Part of a small language model's weights.
Size: MLP 1024 tanh GELU, vocabulary 898.
Architecture: rotary positions, no biases in attention or MLP, untied embeddings, attention and MLP in parallel.
Training: a variant of Muon for these matrices, 424M tokens, 14158 steps.
Each number is 200 + 20 x the weight over its row's rms, rounded and kept within 0 to 999. Layers, rows and columns count from 0. The size before them is the row's rms in percent of the matrix's.

# up: layer 5 MLP up, 1024x256, rms 0.14, rows 852-857, columns 0-127
# down: layer 5 MLP down (transposed), 1024x256, rms 0.138, rows 852-856, columns 0-127
up852,101,207,208,198,205,223,213,185,207,205,200,204,226,208,157,178,188,178,192,197,186,197,220,208,205,198,213,177,208,207,217,239,207,220,200,211,214,215,182,186,178,175,165,186,200,167,194,177,196,242,194,184,164,160,153,200,174,188,188,204,164,191,220,184,198,196,190,205,196,232,180,172,186,215,216,214,208,192,210,194,180,197,203,210,206,223,179,187,172,195,229,202,187,205,184,178,208,202,199,187,174,186,196,210,185,187,188,216,211,212,188,191,189,165,197,215,207,202,208,213,226,236,237,175,202,195,192,208,240
down852,102,226,156,186,200,191,198,218,208,196,231,187,211,262,178,178,213,216,223,176,207,209,201,184,211,182,205,206,194,185,183,150,173,198,184,211,189,194,226,210,155,191,190,214,206,200,216,241,190,246,197,190,201,193,200,193,218,212,219,194,200,220,202,201,226,202,180,169,209,213,199,189,187,219,192,176,198,180,191,200,193,176,189,213,165,209,193,208,161,194,202,223,197,187,248,221,183,198,240,207,218,228,226,217,213,184,209,204,184,207,147,183,195,171,258,165,192,187,205,180,226,197,172,225,181,202,237,161,218
up853,098,186,200,199,198,190,199,187,196,202,249,183,186,222,216,196,192,218,196,188,212,204,215,179,187,223,215,253,167,202,214,185,186,205,219,181,208,194,195,206,182,196,190,221,188,164,181,216,200,193,223,199,170,193,243,165,158,174,200,175,200,220,173,169,229,214,207,156,221,179,167,205,182,197,213,209,217,174,171,181,181,192,195,228,231,191,203,200,188,203,201,192,207,199,202,187,195,189,201,223,217,237,206,166,210,187,175,182,197,191,229,176,227,183,213,201,207,213,187,179,214,184,215,201,258,197,190,189,256
down853,095,214,204,180,208,189,206,175,204,223,194,222,195,162,176,198,193,219,199,213,169,184,211,222,220,186,202,186,171,208,204,208,176,191,204,234,140,181,213,225,221,212,183,201,194,220,215,225,217,227,219,171,191,227,148,227,201,194,175,214,231,232,208,181,204,209,167,222,138,190,227,217,191,215,192,180,208,206,190,177,198,225,209,250,213,181,191,206,174,174,229,204,216,172,160,221,197,221,208,204,200,188,184,200,190,201,199,201,162,204,220,189,195,197,169,185,199,205,196,209,200,215,224,202,212,221,210,188,171
up854,095,160,200,221,196,175,191,219,195,179,181,199,187,189,201,230,185,176,199,186,233,246,220,206,193,157,206,181,197,181,206,191,169,229,201,197,212,152,206,185,209,222,166,192,186,197,170,193,224,177,199,198,209,224,185,227,217,250,195,214,201,210,194,191,205,171,175,197,229,196,212,187,194,182,240,179,218,224,231,226,221,201,213,175,188,182,186,171,200,202,176,200,207,208,204,187,217,178,191,235,179,194,223,168,220,181,225,184,190,227,224,227,217,194,206,191,213,198,172,173,179,220,208,198,208,228,215,183,185
down854,095,214,207,196,194,231,197,184,222,172,220,188,202,225,199,209,197,162,199,217,193,155,216,182,201,204,183,218,179,197,170,171,183,194,183,226,199,175,158,204,241,179,178,199,192,232,203,227,195,219,195,229,197,211,199,200,218,166,206,175,201,231,212,241,170,187,176,209,185,165,209,185,205,199,162,225,218,207,216,194,192,189,184,242,191,235,191,206,197,175,220,183,155,189,171,215,172,227,191,204,205,214,189,178,190,151,214,203,207,200,210,178,242,186,228,211,232,199,194,212,210,207,221,205,199,226,179,197,194
up855,101,182,215,168,186,223,186,215,197,212,209,248,198,235,216,201,161,193,188,175,226,203,174,178,208,193,180,222,207,188,190,186,183,207,218,228,188,229,198,166,202,253,244,230,200,209,208,187,174,228,143,185,195,213,185,160,160,163,173,208,210,212,157,221,190,222,205,220,184,234,194,213,197,200,194,191,194,210,213,176,223,212,210,201,197,189,219,193,196,181,221,196,202,197,188,228,192,170,187,184,196,189,201,208,198,206,163,184,231,211,190,222,186,221,203,184,222,208,201,222,201,196,193,212,183,222,169,189,223
down855,098,206,206,211,186,192,259,192,199,181,230,200,219,191,178,209,234,173,198,198,191,147,198,201,197,197,189,178,226,137,201,218,194,221,205,185,207,192,189,196,177,220,197,244,172,186,167,207,205,212,199,155,226,200,195,205,219,207,203,205,192,196,205,187,184,194,215,194,187,158,201,204,213,224,214,203,199,188,222,205,247,165,198,202,199,185,221,168,219,216,200,219,162,189,195,174,200,173,157,213,211,203,162,215,186,212,193,197,204,187,200,174,181,184,194,193,203,224,228,170,210,202,188,200,168,201,200,198,163
up856,101,203,208,183,196,195,198,195,188,195,190,207,223,183,194,191,236,208,219,233,188,203,192,194,220,193,182,185,184,181,213,194,194,204,206,212,212,211,180,223,222,196,203,227,210,209,186,178,203,228,218,196,181,200,158,179,169,202,190,225,174,175,182,203,189,226,198,179,193,191,220,231,177,207,191,204,198,188,189,222,185,235,169,206,177,217,192,208,173,212,240,195,199,186,174,209,180,204,183,217,199,211,222,214,156,220,213,190,223,220,168,213,189,171,214,192,188,227,207,200,232,218,213,210,201,173,220,161,229
down856,100,198,201,221,201,206,210,165,201,190,197,222,198,194,216,214,203,169,176,228,220,214,202,209,191,210,199,209,187,207,213,209,202,210,211,202,204,220,231,200,190,176,198,181,224,208,182,213,208,180,210,162,214,196,162,211,188,189,206,195,173,163,211,220,196,236,214,181,173,171,235,247,175,180,204,221,183,191,191,200,180,222,185,215,230,232,188,217,219,180,187,196,197,166,178,235,156,200,177,187,253,179,223,209,184,187,232,196,190,229,199,172,220,197,227,188,211,198,223,178,237,209,228,193,215,174,238,213,188
up857,095,187,171,224,202,203,164,215,184,234,220,223,199,211,156,184,213,203,175,157,225,160,181,211,210,190,197,225,209,187,191,185,202,189,215,217,177,194,195,239,218,238,239,186,211,167,192,199,217,179,201,229,189,194,181,220,212,218,207,239,255,170,206,204,202,221,194,199,221,241,187,185,228,176,205,204,175,191,191,188,174,187,164,211,179,243,198,222,216,216,173,162,211,226,166,191,185,244,219,187,173,218,221,212,176,212,220,215,171,182,210,212,209,208,186,186,206,192,179,192,225,196,191,215,219,169,221,208,240